config = dict(
    n_layer=11,
    d_model=128,
    n_head=3,
    n_kv_head=1,
    head_dim=64,
    d_mlp=384,
    vocab_size=2048,
    activation='geglu',
    norm='rmsnorm',
    norm_place='peri',
    norm_eps=1e-06,
    positions='rope',
    rope_base=10000.0,
    rope_fraction=0.5,
    qk_norm=False,
    attn_scale=0.125,
    bias='none',
    tie_embeddings=True,
    parallel_block=False,
    extras=['capped logits'],
    init='uniform',
    init_std_qkv=0.0431,
    init_std_o=0.00751,
    init_std_up=0.0431,
    init_std_down=0.00531,
    optimizer='adam_variant',
    lr=0.00184,
    lr_mult_up=0.744,
    beta1=0.95,
    beta2=0.98,
    lr_head=0.009,
    warmup_steps=278,
    schedule='cos',
    final_lr_fraction=0.03,
    batch_tokens=16384,
    seq_len=384,
    doc_mask=True,
    train_tokens=186500000,
    steps=11384,
    dataset='wikipedia_en',
)
Each number is 128 + 32 x the weight over its row's rms, rounded and kept within 0 to 255. Layers, rows and columns count from 0. The size above them is the row's rms in percent of the matrix's.

# layer 2 MLP down (transposed), 384x128, rms 0.1, rows 1-9, columns 0-127
size [ 92  93 118  97 110  89 118 106  85]
[[ 80 165 104 141 180 156 107 138 138 171 166 127 184 133 145 105 171 124  96 198 154 104 109 108 162 126 151 105 143 179 131 128 160 108 147  88 152 162 114  94 106 103 166  89 151 112 142 133 147 122 135  89 148 150  94 120 193  77 105 108 137 165  76 213  67 100  81  89 130 131  79 100 122 128 129  81 137 182 149 142 101 118 136 128 119 145 102 130 186 107 174 104 174 109 143 145 111 166 132  56 137 100 150  77 124 135 126 131 116 113 160 172 122  51 102 155 108  55 175 206 152 139 127 124 111 138 133 143]
 [124 121 143 182  80 132  51 128 150 101  64 122 106  49 145 121 116  88 153 130 108 161 133 106 113 181 129  62 114 111 179 144 145 148 126 181 124 126 120 113  39 163 119 103  80 150  93  91  68 186 122 121 124 129 153 128 143  94 122  86 138  92 152 133 126  92 188 184  64  94 136 121 138 107 142 110 140  85 137  87 116 136 119 117 165 145 145 113 173 118 135  90 151 104 102 158  45 172 136 128 153 105 133 115  79 102 135 148  90 159  98 117 116 116  95 202 154 109  85 134 147 101 142  94 148 167 156  94]
 [ 81 112 139 179 120 134 154  92  95 165 155 120 117  61 107 153 102 105 136  59  91 142 155 115  91 166 134 109  60 116 104 164 143 151 133 158 192 157 111 219 138  99  64 109 119 106  99 137 166 148  60 143 145  92 138 145 118 141 171 124 132 174 111 195 120 108 112 169 176 147 105  89 126 151 118 153 163 145 149 124 160 177 185 127 120 139 154 181 107 155 118 132 169  41 107 149 117 151 132 108 115 142 155 180  89  74 125 156 110 149 130  71 137 125 140 155 211 133 141 109 132 127 117 151 109 161 126 135]
 [149 138 106 121 175  86 133  94 181 134 147 127 159 147 133 127  98 166 124  87 117 136  64 133  98  92  93 183 135 149 107 150 115 129 161  55  71 131  56  74  88 131 118 110 100 208  91 137 163 156 177 136 172  96 148 136 120 143 163 146 114  78 154 120 109 168 153  88 168 100 166 161 116 116 122 124 167 145 165  73  90 122 105 122  98 175 126 118 142 146 151 104 172  95 101 127  77 151 112 175 127 138 180 107 122  79 147 222 143 126 105  86 104 152 150 117 202 111 179 148 123  98 114  96 116 111 131 135]
 [ 77 129 188 119 122 110  93 115 120 136 109 134 118  96 140 113  87 138  97  84 105 197 156 110 151 123 129 130 140 129  82 119 146 117  75 154 130 150 111 141  87 197  81 119 148 191 178 132 147 106 166 105 171 115 165 175 146 114 175 136 141 160 123 142 136 135 125 151 136 176 120 129 145 124 138 110 100  43 118 114  96 161  31 117 131  88  96 117 117 144 132 126 154 120  67 130 125 115 122 163 108  98 147  29 134 110 120 120  71 101  91 138  76  78 146 143 138 144 146 197 169 176 100 179 199 116 138 116]
 [ 87 149 100 202  96  95 138 194 124 120  65  90  92  77  57 133 157  71 129 155 152 128 119 115 157 156 131 152 121 116 135 104  98 128 158  97 139 153  93 137 149 140 108 180  85 183 157 171 137 120 145  97 115  91 163  93 123 129 158 143  73 170 123 177 162 154 131 123 201 125  43  96 156 128 161 137 119 154 137 125 240 192 130 118 166 108 154 113 109 164 136 130 114 145 147 145  95  94 112 114 130 184 113 105 154 157 172  99 128 176 147 180 136 107 129 103 166 153 109 140  88 121 128 113 139 143 111 125]
 [129 140 138 133  92  77 150 132 128 168 111 159 127  93 102 164 122 145 153 114  70 130 117 141 139  78 145 129 118 139 106  97  56  58 152 100 133 161  93 150 143 160 143 122 158 138 141 218 150 143 147 129 148 117 114 110 162  73 161  82 123  86 109 170 116 115 140 146 160  78  88 169 162 130 138  86  95 170 105 149 180 131 116 122 134 121  46 134 140  91  73  44 112 145  91 154 124 174  86  55  96  69 106 105 116 105 133 122 174 135 120 151  90 142 164  68 165 104 111 145 123  72 113  85 111 145 127  92]
 [ 88 148 112 158 148 138 182 136 150  93 112 117 128  78 132 175 130 125  97  66 109 100 147 129 153  96 168 146 142 113 126 139 107 131 118 116  87 111  86 131 128 141 142 118 130  93 130  63 156 113 188 136 151 138 161 179  75 122 130  74 189 100 137 176 105 162  63 134 138 144 175 138  97 143 167 128 151 130  89 124 153 148 172 134 140 168 100 142  93 153 125  67  94  61 156 152 162  53 110 148 197 128 159 136 189 122 119 143 141 144 148  84 134  91 158  88 138 149 140  86 115 139 121  34 108 169 198  92]
 [ 99 151 122 149  60 157  80 101 120 171 122 143  98  86 128 125 104 220 121 124 163 124  98  83 120 122 162 123 101 160 156 102 158 143 112 149 107 138 189 152 144 130  92  73 148 116 164 143 132  65 128 111  56 163  99  77  82  84 147 114 175  96 118 166  94  83 112 116 116 154 181 138 142 128 125  98 174 128  70 158 132 153 125 115 139  98  96  50 105 154 141 138 149 160  92 158 152 106 150 144  86  91 107 159 139 147  91  88 164  80 132 186 157 140 140 167 119 136 151  98  67  88 165 163 119 162  82 146]]
# layer 2 MLP gate, 384x128, rms 0.0811, rows 2-9, columns 0-127
size [101 105 105 103 100 110 104  94]
[[118  81 162  38 117 135 145  93 131 178 168 126 163 148 133 137 107 167  97 166 147 109 118 133  24 109 156  74 172 129 132 146  83 104 111 113 145 124 154 113 176  77 177 105 113 136 187 160 156 125  84 180 122 143 116 132 171 186  67 141 118 145 157 141 107 182 131  46 151 109 107 148 155 104  97 168 131 134  89 164 133  75 126 121 120 107  88 114 123 140 109 160 114 130 111  93 193  98  77 110 162 154 125 156 147 159 118  68  99  91  94 177 143 117 110 120 104 152 138 124 100 139 166  79 140 102 127 139]
 [ 27 125 132 124  70 167 152  75 131 144  89 133  91 100 155 131 120 143 156 107 112 107 162 103  97 125 105 110  57 128  63 137 159 150 138 141 176 131 149 133 181  43 103  85  89  66 153 116 103 145  77 108 101 147 150  81 153 155 111 141 149 138 177 169 131  81 171 105 153 112 119 107  99 118 112 150 160 126 183 129 161 103 147 117 111 108 140 178 133 171 125 118 200 124 111 125 173 105 123 137 129 143  97 150 129 106 137 188  80  98 106  73  70 138 167 153 182 133 123  95 127 178 118 157 164 141 133  94]
 [ 99 123 138 118  45 196 137 158  51  95 144 130 160  87 134 119 144 107 124 174 153 105 173 129 114 157 116 117  82 119 114 101 154 130 140 159 140 172 223 137 143 122 149 141  96  79 177 163  82 126 109 140 140 157 125 126 156 130 137 118  92 167 138 114 122 108 169 112  99 148  83 137 167 109 169 119  89  89  84 171 144 139 140 112 134  95 151 132  83  83  91 134  72 158 112  79 216 128  93 144 150 119  81 143 139 155 130  56  82 117 118 149 179 124 157 109  78 142  86 100 196 161 124 119 165 133 143 119]
 [116 126  94 140 109 108  78 169 154 161 116 170 138 156 124 112 181 113 130  87 167 149 150  98 185 103 103 113 162 128 120 147 122 162  97 108  92 181 125 131 193 141 156 143 181  83 164  54 160 145 168  90 117 115 117 107 152 115 168 133 169 150 117 131 111  94  78  85 191 191 125 119 120 140 115 117 159 128  42 127  95 160 119 142 133 100  90 127 177 116 180  89 127 144 129  98 104 152 193 124 128  87 159 110 148  83 144  95 109 141 188 141  92 143 158 145 121 153 100 228 148 172 155 168 164 137 116 122]
 [163 113 120  77 148 147 135 117 151  85 172 148 124 104 143 169 189 153 135  86 123 159 125 137 197 163 145 131  85 130 167 107 183  79 131 120  59  91 180 133 137 143 194 125  40 122 187 109 141 151  97 122  84  87 125 117 124 135 103  70 149 118 174  88 102 105 177 152 104 185 160 181 111 128 134 113 123 108 124 165 180 187 109 116 157  98 130 139  97 129 114 107 151 121 154  92 202 132 146 142  80  58  75  76 140 124 146 110 151 106 128 151 127 162 151  84 123 129 105 100  94 118 142 171 150 146 114 126]
 [ 81 156 152 137 155  96 105 153 135 130 201 179 126 221 132 123 134  79 114  97 162 141 151 172 151 100 110 110 136 143 147 131 152  74 156 120 115 157 111 110  96 100 111 146 109 137 132  61 136 127 128  97  73 159 103 136 132 146  95  96 121 171 159  73 198  98 127  90  91 128 125 135 100 160 150 127 105  83 172 129 118 186 151 139 153 133 124 129 169 120 126 157 136 182  91  65  88 187 112 102 111 120 175 102  70 103 152  96 142 102 200 158  43 132 124 117 149 149  82 174  96 136 135 101 136 169 105 155]
 [142 147 146  99 110 159  60  95  92 155 157 120 140 146  93  63  95 144 145 183 169  94 101 131  82 128 109 108 125  92 124 140 123 123 171 134 175  93 208 154 186 154  85 118  91 117 108 161  73 139  52 146 130 140  93  87 135  98 101 182 109 187 128  80 151 101 158 121 122 135 111 153 129 155  91 105  99 122 166 130 106 108  75 123 113  62 133 125 143  97 141 124 144 190 146  74  98 181 134 117  81 146 113 116 136 104 146 147 116 112 155 160 143 115  98 174 128 134 173 164 123 162  96 174 143  94  48 175]
 [117  65 106  91 160 102 175 128 140 109 112 126 159 149 118 116 133  24 110 124 105 112 155 145 149 100 128 188 149 124 123 150 114  83 162 168 147 105  90  89 131 105 127 159  84 121 166 132 129 209 189 156 168  96 164 142 150 109  88 124 109 146 145  99 136 168 142 165 124  96 146 167 130 129 158 164  90 104 204 132  55 104 119 167 120 112 151 168 122 105 167 113 129 124 165  78  65 107 165 113 148 167 137 118  84 115 105 222 123 171 126 105  96 124 131 112 187 150 126 129 139 111  74 111  94 113 168 100]]
# layer 2 MLP up, 384x128, rms 0.085, rows 2-9, columns 0-127
size [ 95 110 100 103  91 109 106  91]
[[146 121  71  95 148 139 159 144 130 145 203 110 189 157 128 129 112 157 119 107 155  77 135 155 143 102  77 156 153 146  85  81  70 116 100  53 135 132 174 126 200 120 139 152 195  84 157 143 152  77 143 139 110  70 106 150 139 160 110 150 155 177 130 137 164 145  77  99 189 163  71 120  96 124  88 135 145 140  65 180 153 145 110 107  84 130 146 150  94 135  91 161 126 153 167 114 187  96 125 155 116 172 106 162 147 168 144 110 142 112 146  94 124 107 171  65 121 125 146 130  92 126 112 149 129  65 136 113]
 [124 116 141 124 205 145 160 127 125 160 206 145 124 141 119 106 151 105  91  94 175 125 122 100 233 137 138 128 127 140 157 132  73 132 182 159 132 160  89 151 131 144 109 147 147 164 110 138 133 144 125 150  76 106 164 202 100  60 165 154 105 122  56 102 114 141  74 115 189 141 155 105 118 176 127 120  75  85  72 103 101 173 114 121 177  71 176 139 110 123 133 125 157  99 100 129 115 140 161 147 118 145 184 122  86  92 126 137 109 139 152 149 143 144 129 110 150 159 113 191 199 102 137 107  88 144 128 157]
 [ 82  88 147 172  55 125 108 121 113 124  87 116 123 200 147 126  84 147 129 149 166 122 167 103 116 108 172  61 141 123 143 118 153 118 152 177 199 188 214 147 134 164  95 134 147 117 170 143 114 141 106 134 141 143  70 167 111 164 122 149 104 106 145 136 133 135 177  88 150 126  93 103 135 114 119 138 101 143 165 146 121 155 137 112 141 106 154 158 137 108 102 185 128 125 139 132 150 176 117  82 158  98 121 197 146 202  91 116  69  64  72 112 117  90 144 131  45 157 118  82 114 123  95  96 135 129 131  89]
 [102 119 156 117  97 178 108 158 126 112 107 159   0 162 115 109  91 130 126 120 148 118 172 133 100 140 121 233 135 119 118 144  80 117 181 129 121 125 144 177  95 102  58 111 144 192 107 158 150  97  46 206 132 117 145  99 139 145 133 110  72 134 107 166 140 136 151 174  99 135 179 141 157 129 121 162 158 115 155 132 166 113 121 111 104 133 114 144 110 138  96 184 110 168 108 138 146 145 157 103 101 110 174 154 118 159 123 112  56 107  81 123 144 120  99 137 115 110 162 112 105 117 160 173 144 150 168 162]
 [ 77 120 122 111  94 215  93 129 141 137 187 135 148 127 143  76 165 200 139  96 129 131 114 126 135 122 157 147 168  92 136  82 116 101 171 138 146 135 230 160 115 124  97 138 110 106 123  82  97 135 137 135 131  86 123 159 107 171  75 102 123 144 111  81 155 129 119 115 141  99 157 143 139 107  94  88 169 101  95 154 154  87  55 122 143  61 104 102 157 100 125 120 155 121 128 106  96 180 182 119  90 116 141 145 149 149  90 164  87 121 139 156 118  88 124 126 126 163 157 112  22 164  88  84 164 164 136  99]
 [172  76 130 150 157  59 149 103 145 123 144 104 129 161 147 165 140 125 143 180  68 144 111 154 118  73 158 134 125 115 118 108  79 100  96 138 137 186 159 119 116 144 181 146 149 200 147 167 111 115 154 177 123 144 153 145 149 113 188 104 128 119 156  97  61 112 138 182 112  89 145 171  82 158 137 120  76  72 186 150 153 115 152 110 139 146  93 130  95 124 117  77  82 113 149 103 106 139 140 165 161 141 219 109 157 101 155 126 122 188 169 149  83 156  87 152 148 121 111 125 145  78 129  71 115 118  81 172]
 [179 123 133 100  92 191 144 124 118 131 197  57 102 117 147  80  67 190 125 172 141  92 121 150  57 108 164 138 177  93 180 147  89 110 148 130 148  88 148 150 111 139  66  56 132 113 123 112 113 126 125 171  81 132 115  86 101 132 127 166 100 142 170 129 102 156 108 103 138 104 119 180 121 133 112 100 119 136 151 160 148 127  63 144 104 106 155 100 150  89  81 160 114 157 126 119  86 142 171  99 115 128 134 138 150 144 147 159  88  87 156 111 145 146 152  96 153 123 160  90 124 137 125  32 175  65  98 170]
 [194 102 102  86 138 134 154 164 117  94 159 158 166 216 152  56 139  49 104 131 147 138 116 210 122 133  97  85 207  97 117 112 129 130 130  97 149 148 110 129 129 156 180 198  98 124 124  96 142 134  98 164 169  99 145 152 144 157  88 161 138 141 179 156 146 164 158  49 138  95  97  61 139 131 137 148 111 143 129 108 154 129  91 125 141 181 159 201 170 147 119 158 159 161 126 110 112 163 114 118 131 145 148 113 138 134 138 157  97  93 126  66  93 122 120 146 141 123  74 116 157 114 121  95  99  99 126 147]]